Weights of a small transformer language model: 3 heads of 128 (1 for keys and values).
Each number is 128 + 32 x the weight over the matrix's rms, rounded and kept within 0 to 255. Layers, rows and columns count from 0.

# layer 2 MLP down (transposed), 2048x512, rms 0.073, rows 1224-1276, columns 384-447
[[ 96 105  95  68 107 107 107 148 140 121  81 143 136 185  82 110 110  96 130  38 158  92 140 131 133  93 117 169  92 124 153 113 139  77 174 101 161 101 173  86 128 152 124 148 128 158 217 133 124 179 101  94  96 134 118 186  66 117 141 175 185 141 122 125]
 [156 124 118 100 144 138 132 113 157 151 111 116  94  82 143 108 173 167 142 199 146 115 157 120 116 169 114 143 117 104 130 155 153 160 186 187  74  82 210  96 156  69 129 119 148 154  92  94 116 159 165 115  84 123 127 154 149 128  97 111 195 173 108 158]
 [ 59 121 166 102 123 149  90 145 128 147 151 130 107 124 123 136 171 164 148 128 129 165 157 129 153  88  82 187 101 188 117 119  96 162 123  68 149 133 143 120  84 125 190  92 171 142  77 163 158 182 118 151 123 101 162 110 108 174 124 145  99 117 151  78]
 [159 146 144  52 126 110 158 155 102 116 153 151 131 157 111 109 157 106 171 146 154 133 113 118 135 160 114 155 117 111 142  89 152 117 128 192 144 111 128 138 154 124 108 116 137 136 120 131 179 168 139 154 150 129 133 121 118 166 155 130 121 114 125 118]
 [120 115 118 109  63 120  87 121 110 106 152  77  79 100  95 148 101 156 108 112 102 120 176  69 153 116 107 197  98 108 122 143 101 120 133 137 197 137 147 122  94 169 173  83 149 108 156 146 158 121 159 123 145 142 163  88 155 142 140 132 172 184 108  99]
 [144 177 112 150  96  68 166 151   0 171 120 160 177 172 134 177  64 124 171  76 172 120 163 111 143 111 143 150 122 131  76 111 165 113  37 124 108 125 117 193 117 144 134 111 189 106  95 115 145  92 169 154 202 134 102  67 103  97 122 109 124  79 109  98]
 [131 123  81  69 133 191 121 148 129 162 135 109 156 124 156  90 116 111  93 189 144 183 105 203 178 175 117 160 101 141 102 143 185 107 155 135 115 120 184 149 154 173 161  86 154 141 109 124 182 134 186 190 133 111 132 150 102 160 166 112 143 153 156 188]
 [ 72 138 109 184 102 145 131 125 129 121 179 110 101 112 201 183  52 108 161 143 153 147 130 181 112 140 150 122 179 181 138 171  98 110 156 154  96 180 157 115 138 136 145 139 160 135 174 155 137  70 143 134 150 106 115 164 156 146 107 168 145 134 140 128]
 [133 121 108 142 122 141 127 173 103 117 174 162  80 137 147  82 112 210 132 128 111 101 124 175 130  91  58 126 163 118 157 163  84  87 151 156 100 139 120 159  99 112 149 115 155 127 168 153 131 218 144 168 142 147 135 128 122 172 129  93 161  68 124  92]
 [168 118 171 177 187 173 134 136 110 169  90 114 127  98 129 146  64 129 138 134 169 106 117  95 118  76 141 112 115  66 122 102 176 124 101 173 152  99  75 145 179 116  78  97 163 168 146  88 138 104 113  58 111 138 174  92 156 148 176 173 157 122 141 128]
 [120  95 134 141 130 142  87 184 149 137 113 175  40 145 143 130 113 123 152 105 148 139 117 129 170 122  81 156 126  81  83 124 111 162 204 158 121 170 116 125 124 137 114 115 126 135 206 127 144  94 136 140 102 137 111 110 126 118 167 145 130 103 117 178]
 [154 149 147 183  92 112  96 150 207 128 171 155 134 132 140 131 108 100  80 143 118 105 135 164 165 181  98 112  92  79 114 110 108  86 108 137 185 141 167  54 158 122 170 178 126 114  51 107  78 147  92 147  73 119 107 147  38 241 103 121 145 129 104 177]
 [107 167 123 131 152 106 129 134 103 169 121 134 103 113 121 158 129 155 171 100 104 160 144  81 104 170 147 131  88 152 152 189 140 123 159 162  95 129 135  99  86 158 136 106 116 156 131  67  90 126 123  61  88  94 202  92 118  94 159 128 120 135  72 173]
 [ 99 127 139 134 123 167 128 136  93  75 182 112  80 136 152 142 150 118 129  81 132 115  86 171  97 158 111 124 123 148 124 124 124 133 129 103 122  93  95 109 189  96 110  96 131  84 132 132 119  65 140  71 126 180 153 166 104 143 124 145 109 107 130 121]
 [147 145  93 132 121 163 105 172 163 127 136 143 101 139 138  85  55 114 143 150 117 153 132 147  93 148 159 157  84 123 143  96 173 124  96 143 140 159 118 104 138 130 149  92 123 171 154 112 156 155 126 135 204  77 135 119 121 101  74 105 101 133  85 138]
 [155 106 160 118  57  44  94 138 129 170  94 104 118 135  78 120 101 119 156  97 118 120  93 164  86  91 192 125  71 129 173 171 109 101 142 169 133 143 169 159 118 127 129  90  71  94 179  94 135 159 121 139 118 149 137  90 148 104 147  82  81 208 119 108]
 [118 112 186 157 127 142 176 126 154 121 144 176 147  86 153 114 121  74  67  91 190  94 121 155  67 113 105 106 121  66  88 123 142 161 130 122  99 184  89  90 216 156 123 123  53 142 139 131 135 139 128 166  91 124 131  88  89 126 165 107  66 112 172 101]
 [137  97 133  84 192 135 131  95 120 102 124 133 169  84 135 152 117 103 117  48 115  82 131  93 165 135 210  99 135 119 122  95 156 179 118 190 132  86 180  69 140 109 138 130  55 103  97 130 129 118 149 191 138 118 150 127 139 142 151 153 128  85  64 121]
 [117 109 162 126 115  72 124 101 173 137  97  77  83 108 124 147 151 104 130 147 194 147 167 118  85 117 111 120 191 121 168 118  71 169 128 205 132 112 153 121 153 115 141  64 174  67  64  60 183 125 129 174 147 125 176 125  97 109  83  73  83 113 117  48]
 [165 121 132 201  89 127 135  74 160 111  65 154  98 144 135 120 194 170 173 187 105 138  89 125 112 150 137 157 158 115 177 118 147 144 105 108 127 113  97 137 164 126 110  81 141  87 136 149 181 120 168 118 121 149 120  91 191 140  90 151 176 106 148 128]
 [172  82 135 127 162 119 146 163 153 128 143 134 144  38 187 126 142 107 181 123 196 179 131 108 138 154 151 115 140 156 142 130 145 125 166 142 125  79 144 155 158 104 115 129 117 111 165 112  99 107 100 101 131 164 205 182 120 141 126 180 130 157 109  99]
 [201 122 152 153  89 139  63 152 129 111  57 135 127  94 113 139  72 147 136 138  93 129 137  77 129 157 115 129  89  78 101 137 127  75 134 141 115 101 126 144 153 106 132 177 128 146 143 147 141 164 139 168 159 110  95 162 139  83 109 161  45 131 128 147]
 [146 144 152 172 126 135 124 122 140 143 144 122 134 174 147 146  83 145 101 161  58 149 126 118 101 137 134 124 151  95 154 165 160 102  92 119 136  80  78  77 111 150 178 111  79 145  84 106  90 143 178 118 118 184 139 150 127 170 136 154  96 128 143 140]
 [121 102 107  91 118 130 120  77 100 145  98 159 121 155 120 136 125 166 170 160  66 118 167 162 138 185  93 126 172 128 120 156 161 161 145  57 118 116  92 154 147 186 124 160 130 124 145  97 130 147 176 105  88 135 109 104 136  87 139 151 126 157 156 116]
 [151  82 121 173 118  85 116  84 103 114  84 119 107 131 123 167 114 113 174  95 163 120 193 155 175 169 125  68  83 180 139  79 119 154  99 148 124 104 135 176 129 104 115 125  99 128 157 115 156 143  98 100 130 173 147  84 141 171 152 134 105 115 125 118]
 [183 121 147 129 157 147 165 127 147  75 162  77 114 133  44 138 151  96 132 119 110 103 186 165  90  87 116 126  99 178 137 124 122 113 171 127  73 119 139  82 170  79 114  79  71 114 124 118 163 124  45 103 104 171 136 161 105 139 117 114 158 140  78 138]
 [ 90 106 144 169 149 107 125  79 124 181  60  98 125 116 106  88 148  92 131 142  92 162 175 132 166 121 138 142 149 129 146 194 117 116 121 129 133  77  99 105 126 110 114 101 113 141  63 104  91 169 153  68 122 142 119 150  77 149 151 160 123 165 103 125]
 [164 104 152 138 102 177 120  92 153 131 149  95 119 105  83 174 120 186  55 134 124 165 155 120 110 152 125 156 114 142 114 175  89 182 171  86  94 157  59 103 192 181  63  99 160 135  92  93 140 115  76 159 135 138 168 120 138 111  59 122 160  69 166 102]
 [128 172 172 157 132 155 136 174  61 156  89 101 151 181  97  37 116 118 123 131 130  92 139 140  93 105 113 117 143 111 163 127 133 119 138  99 158 140 151 207 131 140 113 115  96  80 175 110 123 133  82 150  69  81 123  91 194 135 229 139 125 143 113 172]
 [152 139 129 180 109 103 132 113 223 101 139 152 109 122 159 127 181 111 126 102 140 110 142 116 171 188 165 178 112 131 154 185  75 111 190 117 147 120 130 105  94 127 113 114  97 142  92 164 132 132 160  71  74 136 132 127  99 154 116 132 125 103  83 119]
 [156 157 176  74 121 163 127 147 118 112 102 145 108 105 172 125  76 137 113 139  99 144 193 113 101 100 104 108 130 123 117 140 141 177 163 144  97 134 116 127 131 147 149 149 143 139 179 153  28 132  94 166 128 123 153 149 145 136  61 153  90 141 133  77]
 [117 152 161 150  97 151 150 135 118 192 110 108 171  99 160 127 126 141  93 142 160 127 114 128  65 166 105 126 156  82 142 117 139 120 111 101 127  96  93 177 114 121  89 104 147 141 123 138  88  57  78 145 124 137 140 135 123 130  93  97 160 129 224 162]
 [146 102  78 111 113  83  69 128 133 118 134 122 151 158 126 105 163 123  62 114 124 152 111 163  95 164 137  89 177  96  88 107 134 120 162  95 120 115 134 122 136 103 126 114 100 122  81 140 178 119 133  91 142 132 141 114 117 143 130 193 157  74 176 137]
 [101  77 114 165 133 138 112 154 146 114 110 120 161  96 118  86 177 155  93 134  86  69  88 137 110 174  89 153 140 150 104 138 139 103 117  97 116 138 114 155 103 127 163 111 170 109 156 135  99 114 164  84  76 186 160 185 150 139 190 123 132 155 134  97]
 [203  79  56 132  95  76  62 171 123 136 147 152  86  87 186  88 132 108  79 169 144 141 208 127 106 108 117 154  81 130 166 129 202  33 190 158 219 121  88  26  55 141  91  64 118 188 137 141 164 125 154 148 107  81  92 164 171 116 119  87 117 108 158 132]
 [110 151 121 115 166 125 133 136 134 125 137 150 143  81 136  94 134 134 147 116  87 128 136 110 104 144 104 123 151  45  78 176 114 170 145 122 135  99 135 156  87 117  27 115 121 140 131 159 176  91 160 145  62 148 193 135  78 131  99 142 178 142  73 148]
 [134  73  63 128 116 142 175  78 129 115 142  95 145 126 126 148 152 150 150 145  49 147 140 137 144 143  93 149 143 138 122 122 150  86 103 108 134  64  66 130 154 112 146 153 137 141 138 131 167 101 134  98 111 153 129 169 146 117 156  87 111 109 137 109]
 [141 123 118 177 128 151 157 189 122 137 133 124  90 100 141 151 159 170 128  67 146 121  70 122 151 165 125  64 117 135 110 119 130  65 123 107 133 113 128 146 104  95 126  69 115 158 128 140 118 161 125 169  55 100 112 151 129 100  90 126 172 146  89 114]
 [147 172 192 107 154 112 140 187 137 141 158 135 146 163 124 139 200 146 127  89 157 139 130 183  79  53 168 139 192 136 169 105 171  80 122 154 144  51 145  96 154 141  81 192 169 110 179 154 161  74 104 175 142 158 176 109 118 145  83 119 163 155 152 155]
 [ 76 121 124 152 130 139 144  61 106 137 196 210 136 111 129  88 140 126  39 195 147  94  73 192  97 112 140 152 141 144 143 110 139 164 171 161 130 113 156 116 155 130 111 125  70 162  71 167 177 120 140 100 110 146 124 143 124 146  96 139 123 143 113  43]
 [ 83 160 129 140 151 112 125  72 112 165 137 185 105 173 146 139 142 104 111 152 123 163 134 189  87 173  84 140 168 185 107 113  58 143  66  76 109  63 107  92 115 104  88 122 109 160 137  99 193 111 161  90 180 205  53 137 171 203 100  90 123 232 133 122]
 [154 104 113 158 119  33 119 108 104 104 100 128 137 159 129 127 131  84 115  98 105 119 112  72 160  92 134 169  47  98 116 112  96 119  95 122 133 114 133 140 139 143 160 113  91 130 109 159 164 128 158  83 119 136 145 107  68 123 163 130 142 146 175 180]
 [139 158 147 116 122 105 124 169 182 107 131  94 111 166  94 106 149 145 181  98 161 119 102 112 126 170 130  42 114  99 144 128 145 104  98 125  99 118 125 163 166 115 164  91 126 167  88 198  97 188  82 145 117 170 171 152 115  75 119 126 132  86 125  59]
 [177 130 100 187 122 127 130  70 114 130 186  93 112 175 108 172 114  91 108  45 160 122  99 158 119 208 147 138 104 119 100 121 131 160 137 130 122  99 129 171  36 118 152 140  99 114  97  74 152  76 143  93 119 142 146 137 136 128 133 116 101 100  92 131]
 [155 110 112 115  99 131 148 139 127 158 171 111 136 140 109  90 150 103  76 136 111  84 114 104 125 151 100 155 191 194 161 167  92  83 178 116 135 122 107  92  99 142 140 107 167 138 158  72 122 163  89  69 135  84 119 159  69 115 118 102 156 118 127 159]
 [111 172 138  93 143 134  87 139 165 115 108  62 205 152 138  70 119 103 127  81  61 163 128 148 137 162 106 121  93 102 159 145 141 119  48  71 200 118 177 171 138 175 131 128 151  91 101 175 119 107 177 106 165 150 104 112  73 142 134 148 151 112 111 160]
 [ 52 177 122 130 148 150  90  95 138  98  82 207 148 159 109 102 124 112 123 144 103 142  89  69 113 150 183 119 117 101 165 121 102 156 113  75 151  99 123 145 155 105 123  95  97 158 117 116 104 130 108  86 153 184 127 172 137 153 128 180 132 102 121 167]
 [124  76 159  86 171 114 105 176 173  67 133 190 139 142 181 115 114 144  65  77 165 102 116 115 134  65 126 164 141 124  85 144 152 122  33 142  68  91 155  99 141 111 136 155 129 135 120 145 115 159 172 118  93 152 103 127 125 114 196  71 137 115 170 127]
 [119 148 129 104 153 157 189 140 112 144 116 113 144  97 146 140  83 102 160 140  66 110  97 106 175 178  87 104 115 149  52 158 125 133  93 133 102 107 106 133 114  85 132  83 126  95 121 134 106 121 146 121 115 144 154 131 129 141 131 138  87 148 143 139]
 [116 148 116 142 165 177 109 123 165 137 137  85 116 154  99 105 144 131 127 153 113 105 148  62 185 106 126 124 132 142  78 108 115  83 187  84 146 183 121 136 139  91 139 124 180  83 166 142  80 109 154 121 139 135 104 142 132 128 112  96 188 185 138 129]
 [ 73 122 160 177  94  73 112 152 130 108 129 133 140 116 125 112 105 185 153  40 145 133 130  76 159 115 127 143 124 118 244 131 154 117 117 135 124 143 114 105 104 136 161 163  92 101 143 152  86  88 147 100 111 138  82 190 112  97 134  98 153 209 105 164]
 [ 82 145  66 139 201  85  70 122 145 157 184 121 157 121  86 158  66 103 127 120 115  73 122  75 141  93 140 147 147 152 171 139 127  79 122 117 148 130  90 129 131 144 170 141 113 154 116  72 119 162  85 103  85 143 229 105 145 184 103 127 143 128  96 155]
 [133 138 129 120 122 124 130 156 118 140 150  81 129 110  27 155 169 130 148 143 159  60 129 129 166 127 161 130 142 160 108 103 110 128 182 160 186 130 153 169 135 142 133 150 139 102 104 153 151  95 109  54 155 155 149 159 119  93 161 121  96 130 144 162]]
# layer 2 MLP up, 2048x512, rms 0.0793, rows 1225-1276, columns 384-447
[[158 147 134 102 158 148 145  85 113 151 138 122 166 141 144 134 128 132 109 125 136 162 109 135 156 101 134 189 127  98 134 126 153  86 129 166 184 102 125  91 157 131 198 116 103 126  78 154 173 125 118 124 117 117 111 181  91  79 111 119 151 108  96 140]
 [133 102 100 125 164 140  79 122 104 109 123 142 195 193 123 151 118 174 126 143 181 167  19 127 190 114 135 122 122  69 110 104 104 175 115 138 118 126 132 159 140  62 144 145  97 100 170 131  92 129 107 131  59 113 138 176 143  90  88 120 152 124  78 123]
 [134  93  96 126 180 107  83 130 146 105 130 114  84  96 174 122 117  88  45 181 124 101 105 122 174 164 131 117 129 143 109 137 133 125 157 134  94 168  76 135 129 142 154 155 126  91 168 127 123 110  93 190 174 125 115 110 117 118 149 140 135 157 166 110]
 [159 125 148 103  95  93 196  89 135 157  95 170 113 114 150  63 147 119 132  95 114 133 111 141  74 108 125 107 125 127  45 126 104 151 169 128 167 105 177 135 163 121  84 154 128  96 149  62 108 110  66 168 108 136  90 114  85 102 139 143 123  97 154  64]
 [136 150 111 136 113  11 171 187 118  83 140  97 176 161 130 104  90 140  73 127 155 120 152  27 144 128  86  75 188  82  30  98 175 205 192 139  92 138  99 165  99  77 101  67 159 181 120 207  94 170 173 110 140 180 124  29 136  75 170 201 119 116 114  98]
 [102 162 119 162  41 125  66 137 121  36 148 117 159 146 112  99 100  57 114 129 140 215  97 184 145  40 113 119 176 216 146 107  63 181 159 107 118  98 101 150 107 143  94 118 116 141  54  94  97 127 116  97 103 106  97 106 157 153  75 147 136 145 126 128]
 [ 88 183 177 171 155 109 112 140 114 121 131 147 161 110 165 168 129 134  92 152 131 168  76  94 156 100 105 161 171 144 144 113 171 121 126 163 124 108 125 122 169 109 153 146 180  60 127  78  95 120 161 103 133 159 144 158 184 101 107 122 185  71  89  78]
 [175 101  98 134  78 196 123 132  78 185 105 175 133 137  93  98 161  20  93 125 151 100 127  98 158 167 170 149 152 101  60 126 170 161  93  44 121 140  85 152 168 134 126 179 135 158 118 131 124 105  92 140 124 140  96 103 128 121 103 188 113 131 124  96]
 [104 156 131  57 164 119 138 148 150 124 177 149 144 118 115 103 158 144 121 121 124  84  87 140 118 172 148 135 187 138  93 124 137 163  83 134 114 137 138  62  79 105 197 113 144 122 145 164  99 101  91 145 118 139 102 155  77 172 103  70  91  93 106 169]
 [114 137 129 117 115 146 109  77 155 168 145 114 150 130 109 133 126 100 164 136  92 125 111 141  98 120 161 154 153 165  92 123 182 128  76 130 151 128  86 118 152 109 127  97 134 127 124 125 126 188 154 169 223 144 151 129 112 131 122  71 112 150 138  79]
 [146 129  82  75 134 174 168  80  64 104 154 104 165  84 209  37 177 166  95 175 171 103 121  65 122 179 101 143  75  81 101 139 109 154 172 152   0  55 193 166 111  72 122 197 210  73  17 145  20 124 103 246  25  29  57  89 137 119 181  74 130 146 102  99]
 [145  80 143 124 152 116 125 138 112  48  92 116 130 132 122 122 149  81 148 118  80 156  90 111 184 151 162  42 158 122 104 142 135 184 116 214 126 105 140 150 153  94 165 190  82 130  89 108 156 141 132 118 130 145 121 110 120 176 156 142 120 119 106 164]
 [141 154 185 112  96 134 120 139 170 103 200 118 110 169 189 157 103 124 138  48 166 107 126 140  86  96 109 116 118  92 131 165 148  98  93 172 111 145  92 106 135  78 114 132 178 111  94  93 162 141 150 115 165 137 117 174 149 134 142 115 117 112 130  52]
 [141 168 122 130  80  51  97  93 117 118 109 112 124  96 129 139 203  93 130 134 162  97 153  81 150  85 161  85 193 123  86 162 119 150 152  92 119  84 170 115 125 131 125 147 147 116 144 146 128  78 139  37 101 123 120 125 129 154 158 124 182  85 135 110]
 [118 115  84 138 113 163 102 147 145 139 157 137 114 116 117 140 126 140 145 141 195 106 127  91 162 123  99 111 158 100 101 137 111 123 137  62 127  92  95 164 101 172 145 177 159 120 140 138 130 128 148 160  90 132 119 201 139 157 155 139 134  69 169 134]
 [119 129 132 137 103 174 152 130 135 155 117 105  57 133 148 139  79 151 125 152  88 187 101 139 131 113  38  62 127 133 136 141 103  95 141 174  94 156 156 158 152 111 101  84 159 113  74  97 100 139 123 136 138 108 128 119  83 110  80 116 134 115 160 115]
 [ 88 138 120  96 111 102 130 115 105 146 154 167 121 129 127 152  69 159 144 119 148  87 155 172 152  99 119 127 110 100 110 161  65 152 102 148 169 137  60 137 138 200  94 134 183 100 151 111 181 132  51 122  92 132 135 140 188 161  89 126  90 162 136 118]
 [110 175 103 148 123 126 125 144 164 123  77 140 137 162  88  83 131 129  94 143 146  96 190 107  97 117 123 102 172 157 108  86  90 115 114 144 182 124 116 154 125 127  78 126  70 106 130 135  86 115 121 137 130  75 128 191  84  70  92 140 196 141 121 147]
 [127 116 140 145 152 107 120 163 121 145 106  96 155 111 134 125  81  85  87  99 104 128 170  92 121 141 104 130 141 120 110 133 105 119 164 102 131 121 143 117 139 128  73 151  96 160 147  96  74 164 118 133 112 138 125 128 138 178 211 146 114 147 125 109]
 [122 150 132 162 137 160 135  92 156 118  92 117 103 161 163 142  50 137  66 134 103  99 111  63 114 170  63 176 146 126 126 135 136 107  52 129 184 105 119  97 147 148 138 130 104 133 117  96 165 127 111 136  81 141 129 111 115 127 137 125  85 109 172 149]
 [ 67 187 146 136 135 160 153 141 107  99 118 158 117 158 163 193 123 115  94 129 188 143 166 110  54 139 172 130 110 112 132 121  95 163 105  68 108  99 130 191  97 166 124  84 132  97 117 151  91 126 113 102 111 144 102  96 142 213 175 161 190 144 160 121]
 [153 102 135  98  95 141 132 132 121 130 150  90 142  87 106 129 182 119 127  92 206 135 134 152 111 128 158 113  98 157  83 118 132 135 122  97  80 178 204 213 133 140  70 132 119  94 203 159 179 114 121 126 174 109 134  67 135 103  46 129 139 145 130 112]
 [ 93 173  74  93 163 115 151  77 109 119 182 111 116 119 155 143  24  75  44 222 153 147 174  88  13  63 154 118 128 145 109 127 101 115  95 146 164 139 121  87 171 141 103  71 138  85 155 158 120 122  91 107 107 143 109 157 114  55 127 111 200 148 131 175]
 [187 161 107 140 186 139 109 154 125 139 157 100 114 146 169 129 101 159 146 164  99  96 101  78 153 128  74 211 153 197 117 120 167  93 109  51  71 130 128  88 177  86  91  99 144 111 152 127 136 114 137 119 137 112 130 160 171 163 156 100 155 114  88  85]
 [124 119  85  73 133 108 123 157 126 180 157 124 150 135  94 103 178 159 126 120 140 134  88 151 122 105 140 111  90 157 150 144 181 157 130 134 138 103 120 134 163 107 121  88 145 115 178 149  93 164 187 118 164  81  76 144 142  71 107 172 110 144  97 144]
 [139 138 156  66 145  80 131 161  89 109 151 154  78 167 172 160 129 137  88 130 136 110 133 174 100 139 107 110 139 118  99 131 125 142 142 120 100 147 137  84 166 113 101 130 119 111 176 135 143  84  67 185 134 134  92 153 132 113 130  52 123  87 147 143]
 [119 156 123  91 143 122 139  75 115  81 156 171 104 140 104 135 122 170  56 137 170 147  98 142 149  88  97 117 113  33 124 151 116 187 140 142 124 130 159 146 137 122  97 113  86 139  93 147 128 151 169 148 119 125 154 119 134  75 129 123 117 111 117 174]
 [103  91 116 209  59  91 123 141 201 175 147 139 135 135 114 122 166 190 115 171 113 102 174 123 138  81 127 169 153 117 178 112 150 126 134 111 144 134 164 180 127 122  99  72 179  79 114 131 131 108 163 212 143 123 142 146 101 112 136 150 116 122 111 175]
 [ 95 148  84 103 121 130 176 162 130 124 140  87 108 121 128 133  59 191 142  91 114 128 140 139 148 103 159 123  91 114  89 156 190 139 163 119 104 104  74 145 192 160  93 115 136  72 131 182 130  97 149 107 107 118 149 120 156 115 103 163  95 134 121 121]
 [ 92 149 142 152 141 132 173 135 106 102 112  83 127 113  96 143 181 111 145  54 113 123 164 138  90 117 114 113  41 139 137 121 115  95  94 110 142 151 166 134 167 148  93 122 157 166  87 126 159 139 168 138 122 164  96  87 108 121 129 138 143 123 110 158]
 [146 107 115 140 103  89 153 104  94 210 185 171 124 135 135 147 147  66 124 174 147  93  95 143  77 121 134 127 136 153  93 122 110 114 138 113 202 112 127 133 118 114 140 117 162 114 206 110 112 109 143  96 124 109 193 100 145 183 147 155  98 114  61 153]
 [124 122 115  70  74 190 130 174  94 144 162 137 149 156 123 179  71  70 121 193 139 136 177  52 184 135 108 103  92  90 102 118  70 156 206  58 163 109  34 157 122 112 178 169  85 154 127 121 165 135 102 180 129 129 136 141 163 129 141  81  75 174 110  86]
 [132 135 127  92 128 119 175  57 152  79  88  81 106  65 105 140 174 106 147 148 119 154 163 125 100  71 144 156  79 140 153 163 135  94 111 107 104 158 169  85  76 147  99 137 168 165 131 144 130 158 120 157 153  88  95 126 115 161 153 114 135 117 135 164]
 [ 99 116 156  89 106  41 101 165  76 168 118 215 208 127 109  62 121 117 141 144 157 138 113 119 133 170  50 149 116 120 148 138 173 145  99 105 156 108  94 175 105  83 108 143 170 177 101 174 120 107 176 148 185 143 102 120 110 145 144 135 180 152 104  74]
 [131 134 155 175  64 181 129 137 132 129 112 145 158  93 134 121 137 114 157 127 173 132 130 148 134 131 141 142 137 183 151 147 154 152 151 134 183 113 116 149 183 151  88 114 117 140 155  87 110 128 139 176 148 160 160 112  91 114 163 140 147 158 160  85]
 [166 166 117  63 119 141 150 152 124 161 133 177 108 139 153 107 173  98 133 127 167 147  91 103 152 135 183 163 114  98 136 141 150 191 106 124 155 172 124 110 140 162 193 154 133 122 134 154 155 150 115 208 164 117 138 115 181  89 103 162 169 118 147 171]
 [175 141 161 149 115 148 141 144 150 151 131 164  89 162 132 133 130 122 105 121 151 170 165 135 154 111  98 153 113 137  99 116 149 109 160 170 187 148 131 153  97 131   4 155 169 105 143 106  82 107 128 184  97 140 180 121 121 117 193 158 188 142  71 115]
 [127 108 162 134 133 114 121 102 159  63 142 137 178 109 153  76 179 186 159  78  76  68 121 135 171  68  75  89 177 106 154 240 122 116  86 172 196 114 140 145 145 145  81 159 168 129 133 175 171  95 130 137 112 193 165 115 134 135  96 131 131 122 113 134]
 [ 84 123 121 131  74 160 146 128 180 113  85  90 112  97 154 157 119 163 174 108  80 152 136  80 164 122 137 104 104 105  95 138  99 139 108  92 151 109  49  84 134 102 168 130 173 106 169 129 113 170  68 144 143 101 140 133 160 142 157 176 192 227 193 149]
 [104 185 136 141 175 164 160 172  81 100 172  54  62 110 138  78  13  66  72 154 159  78 216 183  28  95  26 153 136 143 105 135 122 163 141 107 197 132 193 228  76 108  29 109  20 162  59  90 122 110 111  28 238 119 100 255 140 185 145  78 137  98  56  52]
 [ 98 151 152  96  98 180 207 102 149 119 128 131 230 191 165  86 146 168 128 111 153 124 140 108  98 166 134 142 229 160 154 120  93  92 160 124 145 170  64 122  70 165 119 108 142 135 193 117 115 107  89 132 157 140 150 214 148 143  97 117 114 166  98 112]
 [140 131 150 104 123 115 122 139  78  90  65 148 158  85 142 161 137  75 160 135 107 140 113 102 163 108 137 213 112 201 154 132 124 121  75  73  88 156 143 138 134 170  87 186  90 100 165 168 118  84 177 146 117 136 137 122 139 180  88 100 135 104 218 227]
 [111 182 128 125 157 133 124 163 154  99  83 157 133 134 192 124 138 140 146 144  80 110 127 172 138 106  86 141 192 147 100 169 134 163 150 125  91 117 106 141 176 132 109 107 166 156 118 164 112 148 125 128 122 120 128 128 178 112 125 128 143 149 153 119]
 [ 97 147 113 144  47 130 109 147 110 122 107 156 100 145 175 130  48 128 164 143 123 113 118 162 141  89 129 150 215 138 116 100 143 151 118 106  79 175 174 146 131 113  99 111 141 107 106 118 150  97 107 133 162  86 106 177 139 146 175  92  67 131 109  94]
 [159 162  69  99 116 135 145 145 121 178 107  90 150 204 144 170  91 166 132 144  96  82 154 111  94  68 136 102 144 190  65 147  99 127 149 142 128 143 113 123 129 113 125 172 129 117 156 102 151 118 175 110  75 148 100 145 107 139 129 112 177 122 148  84]
 [190 137 134 144  80 104 145 122 134 174 162 136 106 140 181 190 147 110  94 141 139 104  99 197 147 115  77 108 185 179 100 185 127 147 152 137 144 118  97 168 164 123 121 172  96 137 161 189 147 102 109 129  99 139 209  72  83 131 150  78 118 122 144  70]
 [152 114 122 118  83 145  62 152 154 104 145 164 152 152 125  95  86 144 122 112 115 170 150  84 117 171 152 115 194 146 135 117 172 119  79 156 137 167 121 144 114 108 141 125 112 105  82 102 163 134 116 207 135 206  82 110 115 146 128 104 117 152  46  76]
 [181 174 120 126 130 133  75 124 149 127 164  94 126 110 163 186 156 177 143 159 197 148 100 130  92 106 132 149 175  93 136  63 120 141 113 191 136  78 154 171 147 150 119 137 123 116 106 135  79  38 156 153 117 171 113 115 151 134 126 117 170 152 149 136]
 [141 194 146 141 161 133 150 143 123  87  88 158 115 101 151  75 107 140 130 102 110 121 102 129  95 136 121 110 131  95  66 199 142  74 132 101 110 137 183 108 127 148 126 131 141 156 132 149 109 155 154 170 183 184 141 134 166 122 125 122  96  74  95 146]
 [163 103 109 105 111 130 124 140 156 125 130 104  80 103  98 119 127 138 116 190 154 132 113 116 146 146 173 220  99 137  78  84 163 130 103 183 116 131 130 142 130 113 152 113 118 132 148 178 162 125 164 148  89 111 175 155 141 126 141 179  92 143 110 149]
 [146  94 151  96 131 170 118 140 160 121 103 102 109 148 168 114 126 122  99  81 205 180 192 113 121 142 193 108  92 127 103  99 167 127 108  58  82 124 127 154  91 112 124 180 146 106 115 130 109 105 137 186 143 115  68  78  98  75 150 154  82 110 138 112]
 [121 142 150 153 125 114  68  74 123 106 110 177 150 136 174  88 116 133 101 172 131 142 120 182  95 149 142  88 132 117 156 137 116 126  89  66 103  82 103 133 135  87 111  81  68 138 201 136 108 142 120 186 121 136 139  88 172 152 171 116 173 136 131 135]]